{
  "d_mlp": 512,
  "activation": "swiglu",
  "norm_eps": 1e-06,
  "positions": "learned+rope",
  "qk_norm": true,
  "attn_scale": 0.125,
  "tie_embeddings": false,
  "lr": 0.00936,
  "batch_tokens": 65536,
  "seq_len": 512,
  "doc_mask": true,
  "steps": 3119,
  "dataset": "wikipedia_en"
}
Each number is 50 + 10 x the weight over its row's rms, rounded and kept within 0 to 99. Layers, rows and columns count from 0. The size before them is the row's rms in percent of the matrix's.

# down: layer 19 MLP down (transposed), 512x192, rms 0.173, rows 301-335, columns 64-127
# gate: layer 19 MLP gate, 512x192, rms 0.171, rows 302-336, columns 64-127
# up: layer 19 MLP up, 512x192, rms 0.178, rows 302-336, columns 64-127
down301 097:52 68 40 51 60 42 51 71 35 56 54 56 46 48 57 49 64 61 71 46 20 54 58 41 50 58 54 41 47 43 59 62 49 50 63 56 40 59 38 58 48 56 40 56 46 45 65 45 43 43 40 69 65 38 48 57 73 49 62 64 50 63 28 49
gate302 094:49 38 49 52 56 49 51 54 49 39 63 43 51 57 65 67 59 61 48 60 42 71 33 68 66 65 48 51 55 50 46 49 42 54 51 58 42 63 53 55 66 71 59 36 42 43 57 57 48 56 57 44 34 58 46 67 54 30 36 48 33 11 58 55
up302 101:56 71 38 62 50 64 26 61 36 64 49 59 52 37 46 41 62 47 41 42 59 42 46 46 36 50 70 48 39 56 46 53 60 49 45 62 61 48 37 61 48 53 42 46 57 47 48 59 44 55 49 40 48 35 56 59 41 49 55 39 34 79 51 46
down302 097:49 50 42 53 41 54 40 64 37 45 43 39 41 32 45 37 49 51 37 32 54 48 35 64 45 73 53 60 50 37 52 60 44 42 48 38 44 59 41 53 57 58 47 37 44 43 47 51 65 62 54 48 44 55 42 49 46 46 62 40 34 42 39 35
gate303 099:48 45 50 38 60 36 60 72 42 62 59 57 52 42 66 55 51 68 36 41 62 59 64 63 48 54 50 57 46 35 32 58 41 58 51 43 43 34 50 54 43 48 50 59 44 44 69 40 54 51 43 35 57 54 40 47 59 53 48 55 48 69 46 33
up303 102:49 51 54 63 60 57 37 75 70 44 45 32 37 43 40 62 66 58 63 61 37 60 68 62 54 62 61 37 51 55 51 72 54 46 51 14 49 39 66 48 38 41 41 59 48 48 66 46 60 50 49 61 39 58 38 44 49 52 54 40 29 48 48 50
down303 101:44 42 37 53 37 46 44 71 35 56 52 30 39 59 48 37 54 62 57 57 60 40 61 76 49 35 62 40 52 42 50 44 36 52 65 50 59 50 43 44 42 67 39 55 59 49 53 42 52 52 62 61 58 74 55 42 52 40 47 43 34 48 50 49
gate304 097:53 57 63 52 77 51 37 37 43 61 44 58 59 48 45 66 50 54 69 59 46 36 55 51 35 61 59 36 58 49 44 58 65 68 53 55 62 72 45 46 64 62 40 55 67 48 64 41 35 38 56 53 53 51 55 57 40 28 54 37 41 37 52 53
up304 099:61 44 62 59 65 57 62 29 60 61 36 53 62 52 57 54 37 45 60 49 57 39 64 57 57 43 33 46 57 41 41 37 77 56 34 44 65 41 64 54 54 56 58 37 53 51 56 47 32 54 58 58 58 60 53 61 57 42 53 66 51 63 45 60
down304 095:50 55 49 56 48 47 61 50 41 39 54 59 32 53 45 36 71 43 38 57 47 49 45 59 44 31 52 36 52 45 48 39 66 49 54 56 45 37 44 60 46 55 45 60 58 58 45 60 54 38 48 41 34 66 50 52 47 57 22 59 51 62 62 68
gate305 100:71 59 63 25 50 63 48 47 61 56 56 43 59 51 55 61 60 52 44 54 66 46 42 36 50 53 49 50 48 49 39 45 35 48 78 44 37 41 65 44 43 57 53 51 45 48 42 53 38 44 41 52 29 27 42 55 50 46 32 38 46 51 53 47
up305 098:38 62 41 37 52 55 41 41 43 52 47 39 50 39 58 52 49 43 42 43 41 49 66 55 78 61 65 50 58 61 64 38 38 48 46 45 48 52 41 49 58 56 54 69 48 44 42 47 44 47 59 44 49 77 50 59 56 53 61 41 47 58 48 41
down305 101:27 53 36 58 57 48 37 48 62 56 60 42 36 43 46 46 36 41 45 75 44 33 43 51 50 43 50 52 44 24 67 48 69 44 44 46 58 56 61 59 66 31 40 46 51 68 44 51 49 37 50 42 49 46 47 31 49 66 63 48 52 31 53 31
gate306 092:36 52 38 53 59 41 55 36 46 52 29 32 63 43 56 59 39 53 59 37 39 49 67 39 55 47 64 43 48 56 51 69 60 68 48 50 56 46 48 44 57 35 60 40 48 44 56 61 48 57 58 55 52 48 44 48 42 40 30 68 52 54 59 46
up306 097:49 34 53 75 39 42 45 64 56 47 47 35 48 62 54 45 43 65 43 47 62 46 60 58 47 40 46 45 56 46 39 49 45 63 43 58 53 48 58 50 58 52 51 50 50 34 30 36 45 38 59 55 46 19 55 52 54 46 43 38 59 74 55 56
down306 095:34 61 66 46 61 57 55 59 37 67 39 26 48 54 58 55 39 45 62 66 51 62 53 48 39 55 53 46 31 40 50 57 45 49 53 40 37 54 43 44 47 58 62 53 56 53 51 34 55 47 37 66 44 56 59 62 47 54 49 58 38 54 35 40
gate307 100:33 64 46 64 30 50 44 32 61 47 30 45 63 48 61 57 45 50 60 49 46 52 63 43 50 31 50 29 58 32 52 66 47 62 49 55 60 57 64 52 61 64 60 47 67 52 45 58 54 41 43 46 47 49 44 51 46 35 49 53 56 44 67 50
up307 098:46 42 50 68 50 53 52 69 47 59 66 42 40 63 46 44 65 39 49 59 67 46 50 42 30 49 48 49 51 66 56 34 50 53 58 62 68 62 50 36 57 55 47 56 60 44 54 70 40 59 49 78 50 32 67 38 51 42 39 43 63 64 37 52
down307 099:61 47 56 26 47 36 41 43 52 51 66 44 35 43 62 54 48 54 47 70 37 41 46 47 49 64 48 56 50 56 58 47 41 51 42 55 55 62 56 41 56 57 52 71 50 48 47 51 58 63 49 34 57 67 58 40 58 65 50 45 59 66 49 59
gate308 097:55 60 56 52 48 49 67 41 38 57 49 53 50 45 48 42 40 54 45 63 65 63 49 52 48 44 44 55 45 39 34 55 46 57 44 52 50 47 56 52 38 56 38 41 57 45 55 53 46 55 44 57 28 43 40 34 39 57 49 52 38 38 49 28
up308 097:56 58 39 47 65 66 50 56 46 44 26 53 44 37 33 45 33 49 61 61 69 59 39 49 38 41 60 45 66 56 50 53 52 45 45 59 30 66 54 43 49 54 43 54 48 60 57 63 56 61 56 61 57 38 40 33 50 43 61 42 45 36 52 55
down308 100:48 57 40 48 37 36 57 40 39 68 64 48 31 44 46 55 47 43 48 39 38 53 43 69 49 52 40 44 44 37 40 44 69 57 60 42 42 45 45 30 51 49 54 36 47 45 64 46 50 52 40 37 49 34 61 51 65 63 44 50 61 42 56 48
gate309 101:48 45 52 57 43 48 53 48 57 41 45 50 50 76 30 50 59 51 74 65 39 53 45 30 45 59 54 49 44 30 32 65 57 33 46 51 63 45 52 53 54 46 35 46 53 59 76 51 51 56 33 58 58 34 56 40 51 52 40 42 52 66 49 46
up309 102:38 47 57 36 55 48 64 43 43 36 70 52 29 66 62 40 56 51 61 54 52 57 37 59 40 35 57 48 55 41 27 51 44 47 39 52 56 45 40 56 45 56 47 51 70 51 88 61 68 55 51 60 51 42 67 41 34 64 68 33 42 61 61 44
down309 103:50 56 52 47 61 55 50 47 52 65 37 53 44 37 37 54 65 51 68 61 50 38 49 52 50 62 53 71 49 41 41 51 46 50 47 61 54 71 54 51 47 28 53 49 35 55 51 24 48 65 61 59 58 39 57 52 47 52 49 73 54 29 65 43
gate310 099:58 50 50 62 62 51 57 54 34 66 52 52 61 52 45 60 61 50 57 35 53 58 52 53 59 28 59 60 36 48 37 60 48 46 50 41 44 52 34 53 42 52 52 55 69 60 56 36 45 41 67 58 45 41 39 41 43 51 37 45 42 57 37 55
up310 097:49 46 44 36 59 62 37 32 46 66 43 43 59 52 60 58 58 48 31 51 64 53 46 52 43 48 29 51 34 56 64 52 50 43 20 44 46 41 57 64 54 45 50 51 45 57 51 73 48 52 59 58 57 51 45 45 42 55 57 55 50 54 46 45
down310 095:52 55 54 52 66 54 46 43 40 61 60 42 33 49 52 53 47 55 52 54 42 48 58 51 56 49 29 66 41 57 50 49 49 69 68 44 50 63 61 46 55 44 49 30 59 25 44 48 51 46 48 39 37 42 44 67 58 45 55 59 38 50 49 49
gate311 102:44 43 47 40 42 48 67 45 51 53 32 73 57 40 47 42 59 56 49 39 42 52 61 46 60 26 39 45 52 76 51 60 59 66 40 52 54 46 64 49 60 58 49 35 62 43 50 51 76 42 62 44 44 44 44 57 56 58 28 42 48 50 51 50
up311 100:56 61 42 44 54 54 68 39 58 53 56 50 50 65 75 69 29 55 42 41 30 60 37 44 68 48 45 50 46 51 44 40 44 45 62 37 66 58 60 47 46 59 50 53 55 60 55 55 64 41 51 57 42 41 46 48 48 72 43 42 54 67 58 57
down311 097:58 52 57 50 49 56 73 51 60 45 50 67 47 38 70 66 38 66 66 49 42 56 50 48 55 57 44 53 52 41 50 37 55 55 34 51 44 53 59 49 52 40 33 55 35 38 55 57 44 55 55 38 61 45 54 46 55 60 38 46 40 39 61 47
gate312 100:59 52 44 47 47 38 41 66 62 46 49 58 51 51 54 59 53 63 50 55 29 46 43 46 60 48 38 57 40 49 45 42 58 41 52 47 57 52 41 44 32 40 43 39 63 40 35 43 57 76 47 53 42 47 50 35 50 45 31 49 49 62 39 55
up312 101:49 42 62 48 58 56 50 59 38 44 40 44 41 50 32 57 43 49 52 45 45 70 51 53 46 33 56 61 48 61 46 51 53 54 37 57 44 46 43 53 55 60 51 47 49 43 57 48 59 39 46 32 52 32 43 56 47 64 55 65 43 49 52 64
down312 102:53 46 45 45 37 45 47 55 53 52 54 39 53 45 57 37 61 38 53 36 58 54 34 50 50 56 41 54 42 50 72 49 56 59 33 58 68 34 61 45 48 49 56 59 50 48 59 66 41 40 59 56 61 50 51 52 66 51 63 59 51 51 45 39
gate313 100:39 52 53 45 32 58 44 48 60 49 52 67 42 54 42 30 56 58 49 38 48 42 43 45 48 45 50 51 46 58 45 44 39 49 51 39 31 53 61 62 40 41 47 33 33 39 54 45 42 55 50 63 53 34 43 32 51 43 42 62 64 43 41 17
up313 100:36 57 46 54 48 58 40 37 41 40 42 72 28 66 42 55 55 63 39 49 50 52 47 45 55 44 63 62 46 43 47 45 51 35 46 42 63 37 48 54 35 41 73 59 62 48 55 48 41 48 55 37 27 57 42 62 48 50 60 47 36 41 54 36
down313 093:58 53 38 61 53 41 56 73 67 57 60 54 36 39 60 64 64 45 36 57 57 30 72 56 49 60 60 55 46 49 39 55 32 43 26 49 47 46 44 57 38 38 47 51 46 55 50 73 53 40 36 42 44 51 74 47 50 53 47 43 27 46 47 30
gate314 095:48 63 32 53 45 47 45 44 39 42 56 33 56 51 29 41 54 43 48 64 42 57 47 51 56 57 54 49 54 53 40 51 44 58 36 54 42 48 52 38 32 35 39 64 55 52 45 57 41 59 53 61 50 52 37 39 41 28 57 62 43 54 36 45
up314 100:53 68 58 34 69 44 52 44 42 27 79 54 51 53 48 63 51 48 57 58 53 57 42 47 54 27 40 32 59 44 61 53 53 56 40 45 48 60 65 51 46 45 54 50 49 42 40 60 48 43 20 60 75 53 56 38 35 45 57 49 65 59 74 50
down314 095:57 35 51 57 45 68 53 53 62 46 64 51 58 45 46 55 47 63 74 58 58 44 63 47 49 57 51 63 47 46 47 46 48 44 37 33 59 57 46 60 66 50 37 50 47 46 55 62 49 40 75 47 44 49 41 22 51 43 48 37 58 48 53 61
gate315 103:43 57 45 45 39 57 49 62 63 40 52 39 32 45 43 53 47 47 45 60 42 35 48 39 41 48 54 58 51 38 74 55 40 68 27 60 48 55 54 40 80 56 55 52 42 49 55 43 45 53 53 56 35 51 54 65 53 49 49 55 54 46 55 51
up315 110:52 51 31 46 47 50 46 60 41 45 56 30 38 58 55 51 37 38 36 56 48 37 35 52 59 45 46 42 60 51 61 48 44 57 47 49 55 49 50 32 49 62 47 66 44 41 60 40 39 59 43 45 60 51 55 43 45 64 59 47 46 49 52 52
down315 105:60 51 78 64 56 58 56 63 47 54 51 57 64 60 56 46 39 44 53 51 52 37 54 65 47 56 47 43 38 41 45 53 44 61 33 59 48 48 47 46 50 61 67 56 74 44 48 67 54 26 45 59 68 39 52 45 46 27 49 44 51 45 51 46
gate316 101:24 62 44 59 69 60 50 34 61 67 57 44 57 63 30 53 65 63 61 46 65 54 56 45 43 43 31 59 50 41 49 43 42 56 53 47 81 56 53 59 56 57 44 35 48 40 47 65 52 47 56 66 27 64 53 60 48 47 49 35 55 40 47 38
up316 102:64 48 40 43 43 49 41 56 43 47 44 60 45 48 65 50 42 42 29 46 36 63 50 59 34 59 62 46 47 57 42 56 53 37 46 59 30 63 53 49 32 38 46 65 49 48 41 47 50 44 33 48 80 46 50 60 46 32 61 50 57 74 57 39
down316 100:50 56 48 51 45 47 67 50 42 41 55 46 40 52 56 42 47 40 46 42 64 36 31 37 55 37 58 47 42 46 53 43 58 50 54 45 49 44 47 45 58 56 60 71 54 52 47 50 41 37 32 46 46 33 49 47 41 47 48 40 60 50 44 32
gate317 106:46 57 50 55 37 51 35 45 47 55 59 53 50 40 65 46 67 66 45 57 36 32 53 43 37 30 34 42 51 63 46 47 62 62 44 51 50 35 49 55 57 51 37 49 55 45 51 53 33 48 42 32 55 38 43 48 43 59 19 48 47 52 47 47
up317 108:51 40 43 58 77 53 55 49 46 59 45 43 54 52 51 25 39 46 79 37 40 63 51 47 39 54 53 46 51 49 61 57 61 50 34 48 55 56 18 52 32 45 42 59 57 39 23 55 72 45 53 65 41 55 61 55 57 38 53 46 42 42 41 28
down317 107:26 39 45 38 46 39 55 44 56 75 37 65 46 65 50 41 43 53 32 46 51 51 57 32 41 45 55 48 47 53 53 49 42 46 47 39 47 46 48 33 51 44 57 55 54 35 53 56 59 58 54 45 48 54 51 48 47 42 57 44 41 67 43 52
gate318 097:54 54 57 65 38 43 71 63 50 51 49 50 33 44 49 64 48 64 55 61 51 60 48 38 62 51 51 46 59 43 40 35 46 45 57 35 55 69 51 61 50 57 70 61 43 65 61 45 39 77 41 58 59 47 35 31 56 52 55 40 67 43 41 50
up318 094:20 60 57 47 58 49 48 50 51 48 43 59 56 51 53 58 49 44 40 50 74 17 64 38 52 41 60 61 56 47 56 48 50 41 49 50 56 48 53 44 51 49 47 52 47 53 51 53 58 59 72 51 42 45 69 44 46 57 57 49 47 51 48 48
down318 097:65 46 47 58 46 54 52 50 53 33 54 44 47 57 48 33 44 38 47 46 64 49 68 63 51 57 65 50 59 39 38 53 43 54 47 48 54 40 40 52 38 47 47 48 58 46 46 69 68 54 39 38 52 35 57 42 69 68 48 38 56 34 64 50
gate319 096:42 34 62 34 32 42 76 40 38 56 47 55 31 43 53 48 48 46 49 32 55 31 50 26 39 68 72 41 50 50 45 43 44 31 38 50 44 49 55 51 54 42 48 44 70 46 59 53 50 49 53 44 71 46 56 47 32 51 55 61 33 29 64 52
up319 102:58 49 38 37 69 35 27 63 56 57 46 50 53 36 52 47 49 58 47 72 39 60 59 34 60 57 42 45 72 72 47 50 60 42 51 41 39 44 42 70 61 51 50 52 54 53 42 46 38 47 61 38 48 53 62 53 44 60 49 40 57 36 47 42
down319 099:50 44 46 59 34 62 40 60 47 41 49 51 27 48 55 56 57 48 53 59 46 46 52 41 47 28 54 26 61 41 64 43 51 53 71 59 42 83 44 55 62 51 51 46 57 54 52 61 33 60 54 48 43 43 57 54 38 60 63 62 43 65 30 49
gate320 103:38 39 43 44 57 48 49 46 55 37 52 58 40 53 56 38 58 51 49 53 37 39 43 53 41 49 57 40 52 59 60 50 50 53 40 54 57 52 47 49 53 66 55 52 42 29 49 47 28 61 56 40 47 55 54 49 41 43 48 57 50 33 58 68
up320 100:54 48 52 40 58 32 69 69 52 45 55 56 42 50 59 55 62 49 65 58 51 44 56 46 60 51 53 60 39 48 54 58 34 71 68 60 50 46 43 70 51 49 59 48 37 38 58 50 43 58 36 51 61 48 50 41 39 51 57 65 65 43 70 68
down320 095:30 58 62 46 61 62 44 57 39 60 42 44 63 50 54 47 44 47 48 47 51 49 54 59 63 72 59 66 48 53 53 57 56 68 61 50 52 52 54 43 53 44 37 45 38 57 42 62 48 29 73 53 48 29 42 63 50 59 55 47 44 65 37 56
gate321 098:38 55 53 37 57 44 51 29 56 41 29 49 65 44 30 55 44 61 52 55 31 43 48 53 56 41 61 52 51 58 62 59 64 38 57 55 58 46 52 54 43 40 65 52 47 45 55 51 66 39 48 61 57 59 38 36 69 51 71 40 60 37 48 45
up321 097:58 50 44 50 29 39 55 55 58 52 34 32 41 47 59 51 67 33 48 58 51 48 49 44 48 49 51 57 51 50 29 41 52 62 58 57 28 31 45 46 45 37 50 37 57 48 43 45 48 55 49 41 42 64 55 55 64 44 62 49 55 46 46 43
down321 101:61 59 42 66 50 54 44 51 46 60 39 56 31 55 63 50 47 38 50 56 49 63 58 50 56 48 43 35 57 73 69 55 58 42 37 40 55 59 57 58 55 42 49 49 46 34 37 52 60 40 58 45 42 47 64 62 58 48 55 58 45 65 47 41
gate322 105:47 46 46 58 58 56 52 60 43 63 43 51 40 39 48 43 51 54 43 59 56 35 52 44 42 54 63 49 45 61 42 44 42 43 51 49 51 66 68 41 61 50 48 54 66 53 35 29 47 60 41 43 39 62 43 49 55 50 53 67 52 72 45 51
up322 106:56 55 55 42 56 46 51 32 49 43 40 57 46 42 59 56 40 39 51 52 34 31 54 62 48 57 30 41 57 64 55 46 44 47 54 52 36 48 48 30 55 53 65 49 60 54 33 51 45 53 63 46 38 61 45 67 40 42 44 61 55 48 50 59
down322 105:37 60 55 53 34 46 31 68 42 54 39 55 54 56 54 41 36 50 50 45 51 54 47 42 61 39 38 68 50 39 57 50 47 23 51 37 53 52 39 45 42 39 66 77 53 48 49 50 46 42 50 57 33 50 44 46 50 45 66 51 61 60 55 51
gate323 091:48 41 51 42 55 72 50 43 41 62 62 46 51 60 30 51 33 62 56 48 53 43 43 65 40 58 52 57 37 53 48 50 65 66 60 49 51 54 65 45 59 62 51 48 53 64 57 51 51 55 55 61 65 50 53 45 41 64 68 48 52 42 47 67
up323 092:44 45 56 43 36 47 55 57 57 49 38 57 49 40 53 52 69 44 55 55 40 52 57 46 42 44 53 44 61 35 67 43 53 48 49 61 46 46 52 48 42 55 66 55 55 47 48 32 52 29 39 35 35 51 74 53 68 34 50 53 47 55 65 59
down323 093:49 39 60 63 49 55 44 64 53 53 46 37 64 57 40 54 56 62 40 69 45 52 50 48 67 55 41 53 50 26 50 40 42 27 42 40 46 52 51 43 27 44 26 45 39 57 33 62 58 53 60 49 53 66 50 49 52 67 41 51 48 39 57 63
gate324 106:74 56 52 33 40 41 73 63 59 59 75 40 41 55 63 36 47 48 46 24 59 49 41 54 45 54 33 49 49 51 33 57 43 46 57 52 72 51 63 58 53 49 47 43 55 59 42 62 45 46 46 55 27 47 45 54 40 63 54 45 48 53 63 41
up324 103:58 57 61 47 68 58 48 60 48 41 37 54 53 34 48 55 57 62 43 63 52 65 61 38 53 65 47 47 50 68 57 44 46 43 30 47 24 40 26 37 54 60 50 62 54 36 58 41 57 62 66 66 46 31 57 53 71 32 45 55 35 56 48 31
down324 105:51 43 54 61 51 56 65 21 54 48 55 73 68 43 68 45 47 36 59 33 46 57 52 43 48 44 50 68 39 31 50 43 72 37 62 54 51 54 38 35 53 50 35 51 65 53 42 48 45 47 39 52 43 37 29 37 63 65 70 57 66 44 49 54
gate325 093:67 51 53 43 42 26 31 43 59 40 69 40 51 50 43 57 43 47 43 58 58 55 59 50 63 43 55 53 30 57 64 50 50 50 55 48 63 44 46 35 41 42 45 55 56 50 44 34 54 64 50 34 53 51 48 45 31 53 49 66 54 57 51 61
up325 099:39 48 35 40 47 31 33 52 48 48 56 56 54 39 48 50 48 56 52 28 68 56 44 31 45 62 65 66 38 57 37 50 52 47 35 41 42 42 57 53 35 39 58 38 51 35 31 38 44 38 55 51 54 48 40 37 49 34 42 50 50 34 42 56
down325 106:44 40 63 33 42 31 28 58 52 41 55 28 72 50 46 60 48 54 49 63 63 44 57 54 49 56 51 53 53 49 51 42 39 48 49 41 34 55 62 52 64 80 39 68 59 45 65 45 48 56 37 55 50 41 40 41 52 38 43 70 46 41 53 40
gate326 093:46 46 46 48 58 42 62 58 48 74 57 44 45 67 45 56 54 60 53 53 58 34 53 49 34 58 45 43 52 42 53 38 56 47 61 62 50 51 51 51 60 34 47 26 67 48 29 58 41 56 49 36 46 49 42 57 52 55 54 55 63 48 57 55
up326 094:55 49 65 53 50 59 51 63 64 62 45 53 51 49 38 36 50 49 21 42 54 43 48 40 63 58 46 41 36 62 51 64 41 38 30 60 54 54 56 55 46 50 46 61 65 60 50 43 69 35 60 64 43 61 47 67 54 33 46 81 44 50 56 56
down326 097:59 71 53 18 61 35 59 45 27 38 40 51 52 31 38 51 73 43 50 39 38 71 37 55 58 43 63 48 46 69 39 43 62 70 44 51 50 55 40 63 33 57 59 61 57 47 42 54 52 34 50 50 32 52 43 62 53 62 63 54 47 42 64 39
gate327 103:57 52 35 70 63 72 41 39 52 42 51 69 41 42 47 70 53 46 33 40 45 61 67 52 47 51 36 52 34 23 56 63 45 47 36 64 48 52 53 37 50 62 44 35 53 34 46 70 53 48 69 48 47 52 48 45 51 59 50 45 41 52 53 59
up327 102:56 61 56 49 61 49 52 39 34 57 45 54 43 59 34 48 61 31 58 45 46 49 58 69 46 73 64 52 57 34 37 42 40 55 55 63 40 59 45 31 46 39 51 49 59 56 67 37 37 61 54 56 30 54 39 46 50 52 60 52 40 51 66 42
down327 100:52 54 48 48 47 57 50 55 48 45 40 45 61 83 62 43 51 61 56 42 57 63 47 47 38 64 41 45 56 38 58 36 58 51 57 28 55 68 60 35 41 43 37 42 76 62 43 31 47 41 45 51 52 41 54 54 55 60 56 50 57 64 74 68
gate328 097:72 57 46 48 53 60 54 48 52 59 44 49 68 55 27 39 56 39 38 52 64 44 42 40 41 48 42 47 48 73 60 49 31 31 57 45 61 41 41 62 40 47 29 32 31 43 57 52 53 30 46 56 41 53 58 42 54 30 48 48 46 49 47 43
up328 104:48 63 51 66 55 48 54 47 35 42 58 26 48 51 39 59 53 64 57 46 49 43 49 57 56 47 61 46 48 57 61 33 37 36 48 55 46 49 49 65 42 71 60 28 31 48 49 49 54 46 57 61 59 58 55 51 38 45 57 33 44 45 71 39
down328 098:68 62 47 46 49 61 56 57 39 43 41 33 55 37 23 48 47 52 55 46 51 47 47 39 56 43 38 67 48 43 42 56 43 41 44 28 36 51 60 39 56 47 50 36 41 33 70 51 40 45 64 50 44 41 62 62 48 44 54 44 52 29 58 37
gate329 111:68 48 45 39 48 43 66 46 49 40 55 62 56 46 37 43 43 55 42 41 61 26 64 61 49 62 52 55 60 59 57 50 48 55 53 70 54 52 40 59 45 42 46 55 46 50 46 58 47 42 42 50 55 85 53 53 58 40 55 47 46 42 52 48
up329 105:62 59 35 61 40 45 59 57 54 63 61 51 37 52 45 49 41 45 41 53 43 55 66 61 49 50 38 66 61 33 60 33 65 47 50 71 55 44 54 45 38 54 32 69 47 42 41 44 38 67 43 37 59 68 58 58 48 52 43 51 64 51 53 49
down329 109:53 35 60 56 34 56 47 52 51 49 55 49 53 63 38 50 53 46 33 54 39 50 44 46 63 41 59 54 31 32 71 60 39 32 54 55 58 47 56 61 62 46 58 24 41 52 52 42 55 48 47 49 49 49 59 39 40 34 54 30 48 63 57 59
gate330 101:50 51 50 42 23 49 64 39 54 55 54 40 39 52 64 41 62 49 49 58 46 40 56 32 69 48 39 51 35 54 58 68 42 33 57 46 69 55 58 55 50 51 35 56 59 50 59 50 47 47 48 45 33 47 60 34 47 54 57 55 31 53 69 55
up330 095:56 60 58 57 53 41 38 67 46 60 52 49 53 48 40 64 54 46 60 41 54 47 51 46 50 53 51 37 52 56 47 39 35 44 40 38 36 50 39 54 39 17 60 57 43 68 60 45 61 42 59 52 60 50 43 61 50 56 53 35 66 56 58 45
down330 103:44 35 61 44 56 35 45 52 34 53 55 49 61 47 43 72 76 48 48 53 56 48 35 55 51 39 49 46 59 39 48 44 40 47 46 47 52 47 71 41 33 73 31 42 62 53 68 55 54 55 51 46 45 42 64 51 45 69 43 38 58 67 39 41
gate331 107:72 46 49 40 52 42 30 54 54 45 34 58 30 51 53 36 40 56 58 45 57 29 52 47 46 69 46 46 63 43 60 43 50 54 39 51 55 40 58 46 56 24 58 49 57 45 50 51 49 59 49 54 56 43 57 43 33 45 46 60 50 40 65 30
up331 112:31 49 66 46 59 48 33 37 46 59 48 55 71 39 64 48 50 35 51 41 39 64 66 59 60 35 67 62 40 37 63 49 47 45 59 52 40 64 32 47 41 57 44 53 62 79 60 51 59 47 75 58 44 48 33 56 53 68 54 36 31 56 48 42
down331 104:41 46 54 62 42 39 54 41 45 43 49 46 62 58 47 43 47 20 30 49 37 56 47 51 51 59 57 49 57 49 49 57 66 55 59 42 40 51 46 55 54 49 42 49 44 62 67 52 65 41 46 43 53 61 52 55 45 67 47 46 49 69 40 47
gate332 099:65 60 41 59 66 39 55 55 31 58 59 65 63 61 50 48 45 62 38 47 63 56 52 64 40 52 53 35 55 57 61 45 55 53 43 33 62 42 52 32 42 61 50 35 32 52 46 44 46 41 51 62 37 61 60 56 67 38 51 35 44 45 54 50
up332 100:56 59 64 59 68 37 31 55 41 39 58 65 46 20 41 50 35 57 47 33 61 53 40 53 54 58 53 43 59 38 38 44 47 66 54 41 48 51 46 38 81 54 61 51 57 69 47 45 41 47 48 58 57 46 58 52 35 67 38 34 61 53 46 44
down332 099:38 49 42 38 33 49 42 66 51 37 38 43 43 53 39 43 20 44 45 75 38 55 47 58 25 31 62 69 62 47 37 47 44 31 51 56 52 63 47 49 64 59 72 51 61 45 60 60 57 55 48 50 50 51 54 37 57 43 48 56 61 40 42 49
gate333 101:78 31 53 52 65 47 46 47 38 51 40 64 24 35 45 68 63 57 47 42 42 42 36 50 24 62 54 53 60 57 56 38 45 46 32 64 59 59 51 30 51 45 41 61 53 55 66 48 53 34 37 50 57 40 38 43 54 41 40 53 46 43 33 61
up333 108:60 28 27 43 60 58 48 41 41 55 49 51 40 23 58 46 48 57 49 43 62 54 56 59 34 54 43 56 55 55 38 32 39 52 33 45 55 49 55 46 54 58 48 53 66 57 60 34 56 47 31 32 58 46 45 38 52 54 57 34 46 58 30 45
down333 105:47 58 59 59 54 30 54 31 67 44 49 51 47 52 47 53 36 43 50 44 36 40 61 52 42 49 51 56 37 46 63 41 59 64 40 40 65 63 50 67 60 38 45 49 53 58 43 65 61 49 37 47 52 26 52 42 44 56 44 43 59 46 54 30
gate334 099:29 46 77 62 50 66 38 54 51 57 55 58 59 55 59 54 56 46 45 60 59 49 47 58 62 61 55 33 67 57 59 67 50 59 48 45 43 53 70 75 60 44 63 59 52 66 52 38 61 32 28 60 58 45 66 52 46 44 43 43 51 45 57 65
up334 099:57 45 56 34 56 43 49 33 45 36 53 59 55 52 44 49 62 44 65 42 58 34 54 54 59 41 40 48 43 39 49 29 43 52 54 60 50 50 44 57 51 57 29 51 36 62 60 31 45 55 50 65 56 58 43 40 63 54 50 31 57 56 35 38
down334 097:59 26 63 40 64 61 41 50 44 49 58 42 38 46 50 60 56 52 41 53 40 44 45 66 55 49 51 56 49 49 42 67 46 52 59 52 71 43 57 42 48 51 73 49 49 65 56 48 43 54 49 50 68 59 42 46 66 59 52 48 50 58 49 55
gate335 105:55 57 56 60 49 42 50 62 45 42 48 64 51 49 42 41 45 54 48 45 39 61 65 57 44 44 51 57 52 48 65 55 42 50 49 68 59 50 47 60 46 54 24 44 52 65 46 53 62 50 43 63 63 66 45 26 64 44 47 77 63 51 54 46
up335 100:45 52 49 42 46 55 56 54 44 40 41 35 55 56 75 47 52 61 58 57 52 54 43 34 52 65 58 56 39 48 37 46 50 27 50 44 59 47 54 51 41 64 47 58 46 44 35 36 54 51 32 50 32 33 54 57 46 45 51 42 46 60 64 40
down335 100:54 48 43 57 49 48 43 37 43 56 38 52 48 37 53 58 44 57 37 51 33 47 38 63 39 33 47 59 45 40 78 55 43 61 56 51 49 52 49 28 43 44 36 52 24 56 43 63 57 48 25 51 71 39 41 51 48 34 45 40 47 53 63 35
gate336 098:54 61 35 53 49 52 43 54 35 51 54 35 46 38 53 48 52 49 51 54 36 44 54 51 60 49 62 48 50 36 41 52 49 39 33 43 27 62 56 31 41 36 43 55 59 55 43 42 54 57 52 55 56 32 57 39 41 35 43 57 57 73 59 48
up336 095:33 41 42 49 51 51 38 60 37 62 41 61 51 59 68 60 53 52 48 55 70 50 51 62 46 48 65 53 56 55 46 47 63 55 45 45 47 57 45 55 50 35 41 46 57 56 61 55 58 30 46 49 54 53 56 57 56 44 42 64 28 52 48 58